Part of a small language model's weights: MLP 1024 tanh GELU.
Each number is 128 + 32 x the weight over its row's rms, rounded and kept within 0 to 255. Layers, rows and columns count from 0. The size above them is the row's rms in percent of the matrix's.

# layer 5 attention value, 256x256, rms 0.0787, rows 82-102, columns 128-191
size [ 75  80  72  74  66  69  72  79  65  63  69  74  74  68 107  99 101 103 101 101 101]
[[104 199 144 122 121 155  95  59  96 163 148 184 142 146 121 107 168 109 166 164 133 104 143 170 201 119 167  42 134  79  84 132 184 129 101 136 113  80 124 202 132 143  57 109  88 136  84 147 101  73 234 140  92  94 142 131 159 123 139 148 124 112 120 126]
 [139 145 151 101 204 136 159  79 111  74 157 109 104 106  45 138 133  98 148  76 160 130 209 176 108 166 140 109 150 134 136 115 180 122 201 134 134 116 117 154 139 104 148 122 146 150  94 127 153 149 139  73  87 125 131 115 176  95  54 163  45 159 144  55]
 [130 182 117 148 126 119  77 107 125 123 133 148 125 117 124 120  78 171 122 116  91 209  69 165  93 144 136 131 133 134 121 128 170 152 166 167 152 195 113 141  93 111 165 116 166 150 137 185 141 189 146  97  93 180 134 100 119 101 143  75 113  88 172 160]
 [139 134 129 109 112 133 142 148 109 172 104 162  88 140 144 102 128  76 136  94 104 133 133 131  99 172 128 122 125  63 101 126 124 121 164 138 116 148 178 142 111 176 143 106  82 112 140 129 102 182 108 149  85 160 122 134 127  77  51 152  86  98 184  81]
 [102 177 147 110 110 146 142 143 139 136  59 143 135 124 140  97  71 164 146  99 181 143  49 148 126 142 142 133 110 175  99 129 148 147 183 132  40 101 151 126 121  97 172 128 136 162 136 135  95 105 115  92 116 120 158 153 104 110  75 106 101 138 123 112]
 [115 165 140 150 155 153 168 104 170 143 144 144 148 108 147 157 136 141 175  78 119 116 141 122 143 157 156 134 126  53 125 105 141 123 171 160 158 130 132 169 170 136 151 115  55 167 158 139  92 134  56 145 100 137 133  91 133 116 131 124 161 185  90 161]
 [159 105 166 135 166  99 137  99 128 178 114 147  97 112  99 106 110 147 108  86  87  86  89 150 104 116 133 140  98 146 143 122 125 126 125 135 145 104 153 173 159  98 197 160 166 207  94 156 168 101 189  93  96 134 137 128 117  92 110 137 136 132 124 130]
 [128  85 133 152 112 111 102  94 118 180 112 163  82 146 202 137 176 106 152 118 171  59 141 161 169 137 150 147 129  95 145 145  64 130 166 134 113 111 139 172 171 213 124 136  93  97 138  63 130 163 131 118  60 150 131 116 174 115 131 105  98 204 141 126]
 [110  86  75 122 122 194  98 181 140 162 132 177  96 136 161 153  98  69  73 148 149 111 134 112 167  96 118 115 110 124  96 162 172 114 160  90 102 198 152 136 117 219 158  84 151 100 115 147 130  47  98 173 137 112 103 104 185 106 123 120 106  92 126 113]
 [124 116 152 155 232 113 162  80 116 139 108 138 146  40 138 145 118 139 130 145 111 117 101 132 123 166  73 132 144 104  76 113  90  92 113  93 116 166 147 101  89 108 146 125 115 158 103 207 147 122 144 151 147 133 161 100 155 122  85 167 145 142 138 162]
 [177  69 143 147  85 154 131 145 179 181 139 111  84 153 131 130 108 120 124 162 185 125 146 159 112 150 172 143 130  82 109 217  75  96 102 186 122 129  45 126 142 170  90 118  74 158 156 116 152 150 175 161  91 129  68 148 140 132 100 114 129  93 181 106]
 [ 96  93 141 138 149 170 151 122 157  89 112 142 158  95 130 139  94 192 152 119 107  77 141 118 116 158 166 140 119 135 134 184 197  89  70 146  95 109  28 121 127 177  66 148 171  52 147 116  98 138 118 107 142 119 138 122 166 167  96 110  94 119 150 164]
 [ 88  92  64 170 122 172 173 120 104 106  48 114  93 128 134 147 175  95 169 127 167 120 158 128 141 106 113 142  86 122 114 118  91 206 196 156 147 141 105 144  95 141 112 126 243 126  73 166 105 146 140  95 136 162 103 105 153 166 116 106 126 177 150 121]
 [144  74 137  50 134 184 121 126 137 114 151 137 118  91 119 162 166 112 140 105 150  92  82 100 165 135 130 166 138 133 138 149 126 113 126 128 144 154 143 138 122  83  97 120  96 185 192 143  88  86  80 173 125 154 159 147 116 107 147 127 118  88 165 107]
 [158 100 131 127 164 111 171 116 151 150 158 165 142 106 141 159 141  77 104 120  90 199 134  87  97 103 131 141 114 103 162 143 129  84 102 128 170 147 126 125  96  82  79 130 124  81 115 157 107 132  82 190 171 147 151 103 190 114 163 174 113 104 147  95]
 [101 198 183 140 141  85  85 124 150 126 135 121  56 168  78 123 167 152  78 105 162 147 131 155 145 122 189 104 121 168 115 167  86 162 104  90 134  88 162 118 146  86 166 134 140  96  93  95 106 126 176  86 146 181 121  70 148 150 158 141 119 123 106 118]
 [155 122 110 140 127 136 112 134  68 174 175 125  71 126 145 125  90 133 100 119 142 116 121 103 156 119 130 133 129 123 107 159 124 111 128  84  80 204 136 111  77 151 127 130 122 133 178  96 196 195 147 102  99 195 162 111 129  95 189 141 130 194  88 145]
 [136 113 136 143  69 151 164 148 110  76  49  91 120 187 187 170 170 133 110 148 107 166  93 107 107 125 174 144  94 150 150 113  99 103  68 140 114 138 116 155 134 162 142  81  88  63 159 178 130 166 111  75 185 174  89  77 126 144  98 119 154  87 174 154]
 [210 103 169 115 139 114 100 153 116 128 213  68 175 124 134  94 170 109 128 179 165 177 126 124 131  94  85 123 120 129 169 183  66 142 113 142 128 142 141 123 115 124 161 142 150  87 157 158 189 112 128 112 116  91  81 115 110 147 144 116 159 151  87  88]
 [160 114  89 120 100 168 146 140  93 156  84 145 160 145 149 131 121 186  89 105 197  66 161  67 181  78 125 118 159 133 109 174 149 137 135 111 137 150 137 133  92 170 158 111 130  86  87 151 141  83  88  69 136 130 146 164 162 103 134 178  94 112 126 141]
 [134 129 170 178 154 120 133 148 108 155  81 113 114 103 150 154 151  74  81 128 115 143 149  81 170  94 144 149  79 138 120  42  69 116 174 130 166 128  80 192 132 113 133 169 122 205 114 124 145 128 161 117 200 128 140 100 143 153 118 140 140  90 151  99]]
# layer 5 attention output (transposed), 256x256, rms 0.069, rows 82-101, columns 128-191
size [ 87  88  81  90  83  89  85  93  76  82  79  84  86  87 102 100 100 101 100  99]
[[114  82  89 144 133  37 170 154 103 164  72 126 212 118  74 123 127 170 106 115 137 113 125  82 108 108 115 148 118 117 112 111 166 125 170 130 162 150 133  84  96 100 137 164 165 119 117  71 147 152  82 152 101 112 157  50 131 110 117 111 115 158 115 169]
 [166 142 110 166  64 115 141 145 165 199  89 117 208 147 149 124 146 146 101  90 104 157 111 116  87  99 103 110  94 148 134  77  70  84 134 157 128  36  95 156  92  96  87 156  95 156 152 136 133 147 120 133 192 119 112 116 146 155 164 132 117 109  99 176]
 [111  53 190 118 103 120 114 149 177 149  95 151 130 154 125 105 137  75 139 137 148  75 146 136 104  98 120 102 143 141 116 115 129  96 152  85 158 127 160 145 123 116 171 154  84 170 129 101 138 149 106 167  81 108  68 146 156 134 127 138 100 126 127 181]
 [145 107 142 108 169  93  72  97 125  67 133 166  99 133 148 184 142 171  57 140 112  89  98 134  89 105 163 132 135 121 124  91 109 118  90 144 137 116  89 102 121  80 123 117 182 139 169 118 147 175 105 134 107 113 149 141  68 141 129 154 161 132 117 166]
 [133 128 117  83 109 136 113 139 118 114 154 141 141 120 115 122 130 105 101 171 112 164 201  93 144 104 123 126 126 143 107 122 155 144 102 108 166 155  80 127 140 140  99 133 164  49  77 115 161 172 125 108 117 129  99 159 128 133 153 121 179  86 135 156]
 [104 145  87 168 151 148 130 177 136 151 115 114 159 134 127  74 113  98 116 133 137  91 139  65 110 110  84 157 125 106 134 128 131 118  91 115  54 177  82  94  93 161 134 132 185  85 122 121 103 168 195  90 153 112  82  76 116 136 133  90 106  94 150 102]
 [100 126 129 116  92 114 126  74 106 112 139 147 122  97 189 215 133 109 143 122  99 182 107 194 129 150 134 110  96  82 135 130 149  99 142 118 191  58 130 139 147 178  95 163 131  86 113 101 112 121 147 139 134 107 116 165 178 140 186 191  54 147 186 129]
 [ 88 199  83  64 166 155 138 160 155  88 127 119 111 135 100 120 130 158 131 188 103 131 130 132 131 131 114  95 106 152 140 163 161 104 117 123 142  77  99  68 152  81 152 139 113 135  99 110 112 116 103 130 119 115 172 144  97 142 150  89 144 154 151 105]
 [138 124 138 101 100 121 185 106 163 102 148 158 125 132  99 110 175 138 106 155 102 102  86 126  55 142 131  82 153 200 128  84  94 190  93 136 134  66 149  99  87   4 128 136 113 143 135 138 131 134 154 129  83 121 139 126  97 104 113 168 191 141 169 149]
 [139  73 140 108  56 170 125 119 150  89 183 182  51 155 118  77 124 133  77 120 178  85 144 148 120 194 168  98 103 114 127 154 123 167 113  71 132 105  79 151 132 146 130  98 173  81 132 113  81 148 176 117 168 164 134 122  75  77  88 184 154  70 121 142]
 [ 94 155 120  94 108  81 121  68 146  97 145 156  86  42 163 130 166 108 161  82 109 139  93 154 114 119  81 128 155 120 149  83 137 156 109 110 106 135 151 161 118 144 149 200 128 149 139 119 148  75 126 168 113  76 154 152 139 122 163 156 104 135 120  96]
 [165 141  52 144  94 111 126 122 164 112 146 123 114 128 140  79 146 195 143 164 152 174 112 154 129 143  85  94 134 130  83  92 128 109 130 119 126 114 153 160 156 111 129 139 123 121  99 126 118 153 157 133 164  79 122 121  70 100  94 109 155 181 147 122]
 [160 165 116  83 176 128  82 113 168 162 190 169 131 162 131  90  75 123 144 108 115 100 137 117 113 123 191 137 145 106 149 146 166 150 122 162  93  86 174  73 170  88 139 171 117 133 134 100 117 194  80 108 123 115 123 127 157  77 112 130 154 116 115 151]
 [106 105 159 166 148 107 121  96 109 134 163 115 180 151 156 134 181 143 117 134  51 120 191 198  95 156  89 127 148 148 121  91 171 136 138  84 133 118 105 154 126 213 181 161 112 109  68 146 141 149 151 126  94 170 166  78 186 126  83 134 143 115 100  94]
 [ 92 109 141 132 102  95 157 146 188 123 107 104 113  96 159 102  98 124 162 194 102 135 144 128 146 103 129 125 157 179  72 120 125 134 142 147 131  83 102 149 159  71 164 150 159 160 165 146 135  96 119  81 131  78 131 205 109 176  63 191 126 153 154 138]
 [122 128  89 118 153  80 153 161 115 130 144 120 163 127 124 179 139 110 175 118 153  33 186  94 133 104 118  98 183 103 192  99 158 107  94 104 161 131 121  54 126 119 125 133 105  99 139  92 126 135 162  94 118  87  64  99 152  74  67 117 117  75 128 194]
 [194 125  81 195  71 148 140 131 132  85 116 149 125 134 164 159 106  98 150 141 147  87  81 102 133 110 117 141 132 128 180  42 148 156 140 111 139 100 126 128 184 170 174 110 173 116 181 146 200 103  95 103 115  67  99 114  87 128 106 140 131  90 160 107]
 [147  96 124 155 155  67 135 111  80 151  79  98 204 162 147 146 113 175 111 124  63  78 135 143 178 119  93 118  73 102 127 190 132  90 110 107 191 135 130 158 119 113 134 132  84 104  68 127 105  78 150 126 146 138 145 116 121 177 144 100 148  83 123  52]
 [125 104 106 127 187 107 112  79 151  79 146 153 101 104 132 110 141 121 143 205 179 102 115 121  94 181 157 141 125 107 170  87 134 152 142  82 121 138  95 123 107 128  81 144 172 134 123 128 145 158 121 118 176 141 134  88  95 193 104 122 146 165 125 129]
 [ 73  96 155 152  61 161 105 122 152 169  79 150 120  87 138 107 190 167  85 142 141 158 153 116 155 165  99 113  92 128  64 102 122 121  85 125 122 139  89  96 155  89 122 147 165 141 128 128 157 156 144 157 118 122 148 116  68 153 132 132 155  96 130 177]]
# layer 5 attention query, 256x256, rms 0.0718, rows 96-127, columns 128-191
size [ 94 102 107 106 102  99  92 101 107  97 102 100  96  98 104  99  94 104  97  96 110 108 108  95  91  90  97 103  96 103  99 107]
[[110 215 116 181 113  62 159 120 176 131  89 120 108 154 158 116 129 123 135 165  79 171 135 120 106  25 102 155 151 150 117 160 125 179 135 197 105 121 131 120 149 157 155 128 123 131  98 109 129 104 116 118 135 143 134 153 157 133 137 110  85 111 171 145]
 [127 132 113 169 150 167 142 136 127  90 191 127 161 140  88 103 108 206 120 170 130 119 151 125 137 119  95 100 109 100 136 122 128 120 107 144 148 134 162 132 112  99  55 133 165 192 142 171 119 166 134 118 104 121 112  90 116  86  91  81 147 142 125 161]
 [133  62 170 127  52 132 190  99 115 122 145 144 133  57 145 188 168 108 125 135 116 120  79 184 120 154 139 178 148 192 125 105 143 122 126 143 124  90  90 169 122 164 169 123 142 190 154 147 148  75  98  93  97 163 136  75  63 139  99 178 130 114 133 190]
 [185 125 136 107 167 199 120 202 137 164 141 132 103 154 106 107 141 103 113 110 109 144 125 148 123 138  84 135 139 111 168 133 146 147 158 158 152 155 104 120 129 131 139 109  82 130 146 114 177 144 110  95 112 155 132 186 229 158 166 160 141 134 144  74]
 [137 148  69  64 105 133 113  75 140 108 157 141 101 124 138 155 129 144 104 136 145 180 144 149 108 150 152 132 104 125  90 162 175 168 140  90 117 121 235 177  87 118  42  93 129 124 102 142 110 149  75 129 144 132 102 111 137 182 134  77 102 157 144 122]
 [ 94 101 141 151 112 102 181 133 120 121 120 127  69  76 116 112 107 126 157 145 116 152 132 165 164  98  91 138 108 146 144 123 169 167 174 118 144 106  73 154 136 159 100  87 158 124 148 152 128 159 111 140 115 180 131  90 131 107 123 155 106 131 128 180]
 [147  81 145 149 128  93 156 174 150 140  65 160 174  87 155 147  86 121 163 111  84 139 101 138 183 123 108 113 139  53 119  82  95 116 117 162 129 139 151  63 135 109 190  90 162  94 119  95 138 147 157  66 161  78  95 123 125 123 141 158 146  95 147 109]
 [ 92 130  75  98  86 183 124 142 103 117 176 161  86 139 112 120 148 193 118  95 162 147 155 113 154 148 118 152 159  50 124  63 108 109 150  87 190 147 157  92 131 145 152  77 106  71 111 105  56 160 139 139 123 130 168 128 157 120 142 114 129 149 185 125]
 [139  93  93 160 126 104 162  28 144 185  81 149 150 124 116 129 172 122 110 141 148 194  74 130  88 155 143 196 123 115 112 149 137 141 112 167  83 113  84 153  87 161 106 107  98  90  97 131  89 133 147 180 113 124 171  57 107  88 151 132 151 103 125 128]
 [155 191 134 148 172 122 137 220 157 122  52 132 129 152  92  98 123 152 101 202 160 106 110  84  95  87  90 102 124  86 120 105  95 117 116  99 132 141 120 120 128 127 114  66 140 110 136  98 106 119 189 133  62 119 183 161 173 106 119 144 142 169 115 133]
 [140 194 145 141 114 152 140 108 164 144 139 112 135  44 110 147 170 101  89 124 140 120 119 102 127 203 117 116 155 104 131 120 121 116 140 107 115 108 130  79 118 127 141 114 108 182 163 134  82  63 185  78 160 113 151 122 185 139  72 124  90 130 105 134]
 [104 128 122 157  99 171 109  96 100  81 144  89 144 140 145 134 187 124  92 138 138 104 120 128 148 161 120 135 132 152 142 117 104 162 150 140 123 116 169 139 142 143 142 194  62  99 139 163 152 163 107 131 172  93 171 107 104 137 151  85 145 159  95  87]
 [101 177 149 151 178 134 132 163 127 177 105 159 129 144  88 160 165 191 171 140  99 160 142 110 141 176  95 146 104 138 195 170 118  97 120 131 108  61 127  87 122 131 144 148  80 176 137 136 148 121 158 186 151  55 124  76  66 114 143  73  99 108 130 121]
 [ 97 122 151 146 198 160 147  94 108 116 122 197  65 108 137 106 186  60  95 180 143  78 173 143 112 143  88 162  99 137  89 126 122 125 121  73 141  99 116 147 112 141 181 122 177 102 141 130 146  96 122 134 165  89 123 106  55 184 173 163  95 150 151  50]
 [161 165  86 202 187 132 110  92 147 159 141  88  82 161  88  87 185 111 123 107 122 149 139 112  90 126 145 138 138 118 179 120 121  90 144  78  87  73 165 126 148 145 114 169 131 182 154 160 125 119  61 161  85 122 148 110 112 103 121  62 140  52 129 110]
 [112  90 104 127 110  88 123 156 191 154 139 104 161 147  83 141 143 102 144  93 139  82 115 157 145 103 109 138 111 149 147 116 133 125 161 150 151 103  93  97  74 110 165 123 107 104  83 169 178 102 105 150 136 139 102 108 103 143 116 182 193 132 188  92]
 [165 110 114 173  97  50 146 162 194 143 136  83 149  96 112 130 147 172 160 143 193 175  76 163  59 128 139  93 163 159 177 161 128  76 164 187 141  90 158 125 134 148 138 143 125 118 111 162 125 169 140 109 100 117 183 146 108 107  89 102 100 130 104 106]
 [152 113 157 124  97 181  49 112  72 114 101 142 141  90  68 112 182 109  63 117  97 122 121 165 136 167 132  81 141  74 125  82 155  83 167 100 168 165  95  92 104 111 132 113  58 115 155 105 129 152 141  98 117  83 145 179  55 131 125  72 129  57  88 133]
 [133 144  85 145 111 157 144 138  71 128 146  91 132 152 109 109 135 146 174 125 142 114  76  68 100 129 183  93 124  79  95 153 132 126 119 132 165 151 145 101 108 166 173 138 136  89 139 138 109 100  63  77 213 108  85 143 132  99  88 140 101 150 175 194]
 [117 109 155  89 110 134 104  76 161 114 131 174 121 111 148 188 148  91 147 144 131 137 106 123 126 142 124 127 144 168  68 164 120 118 108 120 133  60 146 107 145  57 129 137 146 156 116 118 121  91 117 129  85 156 152 109  79 152 140  93  48 145 154 126]
 [136 128 146 125 169 158 119 114 140  67 141 149 126 122  87 119 106 133 112 132 136 145 123 166 158 118  88 106 146 103 122 187 107  85 123  97 128 169 170 115 150 123 120 194 144  87 158 128 100 130 114 143 107 127  85 210 196 108 115 120 144 123 139 146]
 [133  73 117 135 163  99 107 145 102 135 139  89 162 149 185 118 102 116 114 152  58 131  75 130 109 114 175 153 107  69 106 139 137 128 136 113 147 105 141  99 134 166 101 142 157 112 117 164 126 115 145  99  65 158 135 143 157  60 110 106 137 140 172 126]
 [145 129 166  98 100 133 105 116 140  83 175 103 108  89 114 103  97 136 130 120 135 135 126 123 170 117  58 105 136  61 106 106 111 158 135  87 126 125 106 109 149 133 180 142 131 120 123 111 154  91 119 109  93  96 114 191 198 113 146 166 187 155 171 110]
 [136 103  46 118 108 140 155 115 211 131 106 142 121 116 122  89 137 140  81 106 152 179 179 110  63 165  80 140 124 142 150 153 128 157 128 130 153 156 152 124  98 112 156 122 123 148 178 186 136 151 163  78  94 124  76 174 138 115 110 138 126 140 151 120]
 [161 190 113  96 164 169  99 125 175 103 115 133 164 132 146 129 151 131  99 117 146 135 175 153  79  58 135  98 169 153 108 113 106 161 150 137  61 143 131 151 169 160 169 148 110 121 171 146 166 158 132 115 112 140 118 128 128 115 121 164 123 139 138 138]
 [126 142 140  85 124  96 159  99 113  82 159 130 188  61 171 155 147  90 155 105 198 105 149 107  58 104  85 151 167  34 112  97 140 149 116 190  61 135 120 160 156 120 149 122 110  74 144 179  91 187 158 175 110 135 136 158 187 162 102 113 144 147 108 127]
 [106 201 105  64 137 108 112 140 175 120 131 130 147  66 115  82 141 120 149 127 131 160 200 118 165 154 133  87 155  88 147 100 141 143  94 121 178 113  98 133 203  61 179  79 120 109 132  86 115 126 145 147  23  47 106 190 153  97 145 154 171 129 135 138]
 [112 138  90 181  64 117 123  60  87 105 146 127 175 148 111 135 103 126 128 130  82 187 118 150 110 138 121 102  66 107  85 128 151 122  49 159  93 151 109 167 128 160 148 150  84 132 141 187 152 115 152 102  99 148 136 106 136 173 176 105 151  94 125  57]
 [124 136 166  75  87  80 152 117 144 152  90 170 148 174 180  86 147 130  94 127  52 125 139 157 138 143 121 141 144 133 120 139 115  99 139 102 151 122 189  98  94 139 135 177 174 132 143 138 166  20 123 137  73 150 161  94 116 159 128 140 110  77 129 147]
 [137 155 143 156  89 103 173 104 155 118  83 129 105 155 161 143  42 106 133 134 103 125  96 177 132 141 183 134 165 146 138  76  88 131 117 139 140 183 167 164 126 108 145 182 107 131 150  71 116  27 195 149 171  53  91  78 132 153 154 115  96 162 135 173]
 [172 145 117 109 178 153  95 172 107 111 145 132 158 116 193 143 139 115 161 129 130  93 130 102 220 122  99 115 153  85 121 188 127 144 103 113 147 199 185 153 106 162 135 183 120  35 139 115  87 181 116 123 113  91 107 152 140 136 159 114 176  71 154  82]
 [116  99  90 127 144 167 125  69 150 135 100 127  63 126 147 117 105 121 174 132 158 136 223  90 117  73 174 111  91 150 145 165 141 138 119 158 158 157 136 157 110  76 147 117 158 108 189  86  95 141 110 174 114 142 120 149  68  35 125 148 165 100 110 115]]
# layer 5 attention key, 256x256, rms 0.0741, rows 96-127, columns 128-191
size [ 97  96 104 112 101 101  95 106 106  96 107 107  97  97 105  98  97 102 100 103 105  97 108 102  99  98 105 104  97 102 100 106]
[[ 87 141 154  76 146  81 147 120  97 159  58 105 160 133 167 124  93 111 149 197 160 164  84 108 107  97 114 183 146  97 100 171 157 140 152 163 112 167 172 114 176 130 193 168 129 108 152 166 115  89  89 149 121 136 118 187 142 115 152 113 106 128 121  79]
 [149 107 122 106  89 132 156 164 144 109 152 191 106 175 132  83 163 190  98 124 128 150 138 131 142 116 170 125 104 112 106 143 108 147 110 112 127 186 177 138 126 108 125  60  93 137  80 123 130 139 147 185 114 131 121  98 162 119  70  90 150 159 110 164]
 [ 55 113 122 126 107 123 215 125 113 186 117  97 107  77 126 143 140 164 132 123 174 166 114 162  93 142  63 125 133 126 121 121 127  95 166 176 123 112  91 187 151 182 132 132 139 100 113 131 143 101 106 176 110 158 127 151 130 179 139 127 114  89 149 143]
 [145 179  96 141 157 142 124 158 185  91 136 129 127 130 109 101 108 124 100 134 100 151 109  86 130 114  91  57 172  97 127  67 162 195 126 141 164  65 174 160 102 126 117 116 148 165  97 135 166 167 168 160 127 172 130 133 170 144 149 118 136 123 119 110]
 [152 166 111  95 170 142 141 123 117 125 161 149 139 126 142 119  92 167 108  99 159 180 139 111 112 135 113 169 131 161 139 139 143 118 123 171  93 157 162 127 140 161  40  91 129 100 142 154 117 102 151  66 147 210 158 124 183 145  94  87 100 168  90  88]
 [120 130 127 124 162 198 165 160 165 185 174  90 109 120 136 116 106 172 137 190 145 141 108 168 167 155 157 125 109 132 160 136 198  74 136 111 170 101 131 176 109 184 166  92 146 166 128 171 153 167 193 122 105 131 140 121  93  45 127 153 103  74 112 155]
 [118  78 151 114 147 126 167 166 144  81 152 159 127 165 138 128  98 145 155  93  96 112 124  90  96 106 147 116  94  67  97  68 106 154 168 138 117 133 135  83 159  67 109  88 181 114 208 101  93 186 136 131 134  99 103 169 122 178 138 157 118  62 129 153]
 [101  93  72 106 120 164 158 130 123 124 159 144  74  84 135 132 177 122 127 161 157 128 140 114 180 117 106 125 125 173 172 128 137 141 156 171 161 129 169  94 145 156 126 115 143  96 139  95 117 119 158  78 147 116 151 120  26 160 135 140 132 120 139 163]
 [160 116  87 128 164 146 110 103 149 129  99 140 118 111 117 101 175 178 114 149 142 131 145 122  76 121 120 156  68 114 111 153 124 105  60 121 129 133 108  98 124 139 150 192  76  60 156 105 124 104 121 147 144 160 127  61 106  33 110 132 126 160 145 120]
 [119 150 150 186 181 157 152 130  93 133 179 169 109 110  99 151  86 122 137 160 131  96 127 171 123 101 144  89 112  71 165 116  68 101 151  96 169  96 166  86 125  78  85  99  94 112 175 116 112 138 147 128 111 135 168 135 117 142 147 169 117 132 164 130]
 [ 92 169 171 135  94 120 149 126 166 162 143 177 117 146 116  85 117 148 129 135 153 146 116  92 155 159 135  33 111 160 106 145 101 119 100 142 183 133 113 106 115 136 136 139 135 159 159 108 135  98 126  97 197 139 181 179 120 135  84 134 142 175 113 167]
 [ 87  97  41 155 169 141 134 164 148  87 152 148 144 144 158 145 195 174 154 102 134 127 164 148 111 122 119 113  80 132 217 148 114 113 115 152 127 114 176 149 140 152  51 105 133 112  90 122 124 182 137 117 172 124 158 114 165 127  82 102 118 138  96 113]
 [121 111 149 133 168  77 143 126  67 164 127 140 157 155 140 107 156 139 170  70 122 155 134 141 130 115 184 112 129 167 110 141 147 101 122 151  70  92 109 126 117 121  84 110 178 179 197 118 136 124 105  96 179 129 103 117  44 110 149 131 151 107 114  99]
 [ 90  54 104 116 136 213 150 112 125  90 195 131 109  93 172 111 136 119 100 172  78  52 142 141 213 147  83 118 153  93 124 188 120  90 117 109 103 135 110 156 116 157 140 139 216 143 146 150 138 123 127 107 245 165  89  91 109 189 139 142  75 193 163 100]
 [146 127 140 195 158 142 106  73 120 136  84 157 117 132 136 144 142 125 133 146 162  66 111 186  78 180 177 113 127 119 160 149 209 116 176 104 135  53 145  91 151  99  86 117 127 140 164 178 101 123  35 171 129 110 121 115 148  78 126  72 127  84 130 130]
 [ 87 157 147 149 156 130 139 134 136 180 138 111 121 160 100 150  69 188 118 176 160 146 149 112 164 127 138 164  76  97 150  69  78 157 127 125  93 154 107  92 172 131 163 168 108 186 100 167 193  84 108 138  80  84 143 104 132 121 246 135 166 129 174 110]
 [138  61 161  65 130 100  97  97 143 156 105  89  74 148  91 106 126 116 120 158 163 152 164 144  90 131 142 102 141 152  99 119 138  79 119 183 156 152  92 163 175 140 135 109 160 104 127 156 111 150 122 163 133 106 179 189 100  71 112  56 139 125  34  91]
 [154 107  89  69 124 175 165 111 116 129 106  89 182  93 114 136 207  97  40 155 120 152 144 151 111 112 145 141  70  66 160 104 109  71 114 130 108  93 150 116  99 115 110 107  64 136 155  89 131 140  90  92 115  86 140 198 122 126 134 127 138  94 157 165]
 [129 163 117 208  58 147 119 110  94 164  98  73 103 158 188 137 127 100 101 140 133 141  54 172 136 125 158 113 175 114  77 103 110 164 122 158 120 136 129 140 104 132 123  93 100  98 144 128 123  84 102 120 153 139  68 135 132  99 133 184 141 138 159 158]
 [156 138 185 134 156 101 169 103 181 208 191 190 149  80 130 157 146 161 163 165 149 108  92 159 143 143 139  67 142 148 138 120  91 147 109 180 108 108 111  58 185  89 135 183 107 186 171 123 100 141 123  78 110 131 105 137 186 131  88 115 122 153 154 126]
 [113 182 119 193 102 112 138 128 135  58 159 176 101 174 145 156  75  94 122 136 112 121 118 180 159 180 102  94 179 122  99 131 127 136 104  89 172 158 127 137  49 149 150  63 102 141 151 105  76 140  82  86 106 124 132 209 150 139 152 152 127 140 103  97]
 [ 96 133 128  71 153  67 110  64 158 116 168 130 144  94 138 102 131 135  93  96 114  90  92 153 126  85 140 133 122  49 122 194 143 152 143 184  94 110 134 106 171 125 153 107  82  85 112 174 107 136 162 153 100  85 142 153 126 123 103 123 161 122 108 122]
 [190  40 129 140 130 138 143  96 131  75 128 144  80 183 120 117 122 123 113 127 113 171 125  82 121 120 145  83 147 146  90 105 146 220 123  95  64 122 148  89  95  77 166 140 175 137 143 130 104  76  87 115  68 183 157 146 141  87 115 175 183 170 135 162]
 [101  90 171 120 113  83 134 153 217 144 122 160 106 160 110 146 138 111 122 102 108 189 115 150 125 114  86 157 116 136 134  92 107 121 134 172 135 133 129 137 114 121 189 151 167 162 116 181 144 128 133 156  70 126 178 183 176 118  88 112 111 130 153 174]
 [ 81 109  85 152 142 149 153 151 205 133 118  85 137 115 170 140  93 114 119 102 135 199 153 167 129  45 175 153 143 117 128 158 128 159 168 153  62 122  98  71  86 119 121 128 139 103 166 128 134 132 129 166 113 133 115  91 152 120 172  75 103  71 128  84]
 [140 123 102  88 154 140 127 135 126 127 120 127 177 113 182 103 181 180 106 108 139 127 133  91 152  66 105 121 155 120  95 134 129 135 121 140  70 133  94 201 113  99  68  24 133 145 121 125 130 142 154 110  99 122 128 181 150 107 138 133 144 177 143 122]
 [110 114 128  65 173 120 108  92 158 124 129 114  87 185 131 112  79 160 140 168 115 124 157  84 161 128  70 138 154 108 157  95  63 142 106 112 135 147 131  77 173 105 119 111 142 148  92 125  96  72  81  84  85  69 186 146 115 167 104 128 145  90 152 107]
 [136 126 171 149 102 121 117 165  89  91 139 131 113 138 105 123 107 158 168 166 135  93 141 136 172 171 141 103  79 123 145 127 162 131 175 151 129 139 134 168 166 116 107 132  84 134 104 129 141  65 163 162  64 155  99 127 153 145 189  97  98  96 103 105]
 [ 58 134 145  92  52 160 109 111 153  93 145 134  69  98 125 162 203 114 160 104  68  88 147 143 105 145 123 118  79 145  54 131 150  86 122  61 145  96  99 152 100 128 152 125 172 108 108 128 156 140 131 125 186 112 118 119  72  92 147 166 101 119 167 134]
 [111 164  95  91 119 111 157  85 156 167 164 147 119 141  99 197 157 144 106 132 114 172 205 125 128 102 119 146 140 151 113  87  92 206  91 159 153 135 106 150 157 158 111 149 187 111 145  65  94 113 202 102  93  91 101  84 139 110 183 101 168 168  98 150]
 [194 112  89 159  92 103 123  95 135 123 121 128 159 170 126 102 125 125  85 155 131  99 143  95 150 208  79 151 134 149 123 186 176 103 126 142 144 169 138 104 141  97  99 203 127  75 137  99  91 206 126  92  76 153 137 134 121 197 116  82 134 161 137 148]
 [133 164  84 125 147 130  74 193 195 147 125 136  83 118 116 114 118 147 150  90  95 121 169  73 106 158 136 107 119 113 174 150 123 106 115  96 124 149 107 111 160 155 104 100  63  93 103 143 140 201 155 152 127 112 106 182 113 107 130 142 168  97  85 129]]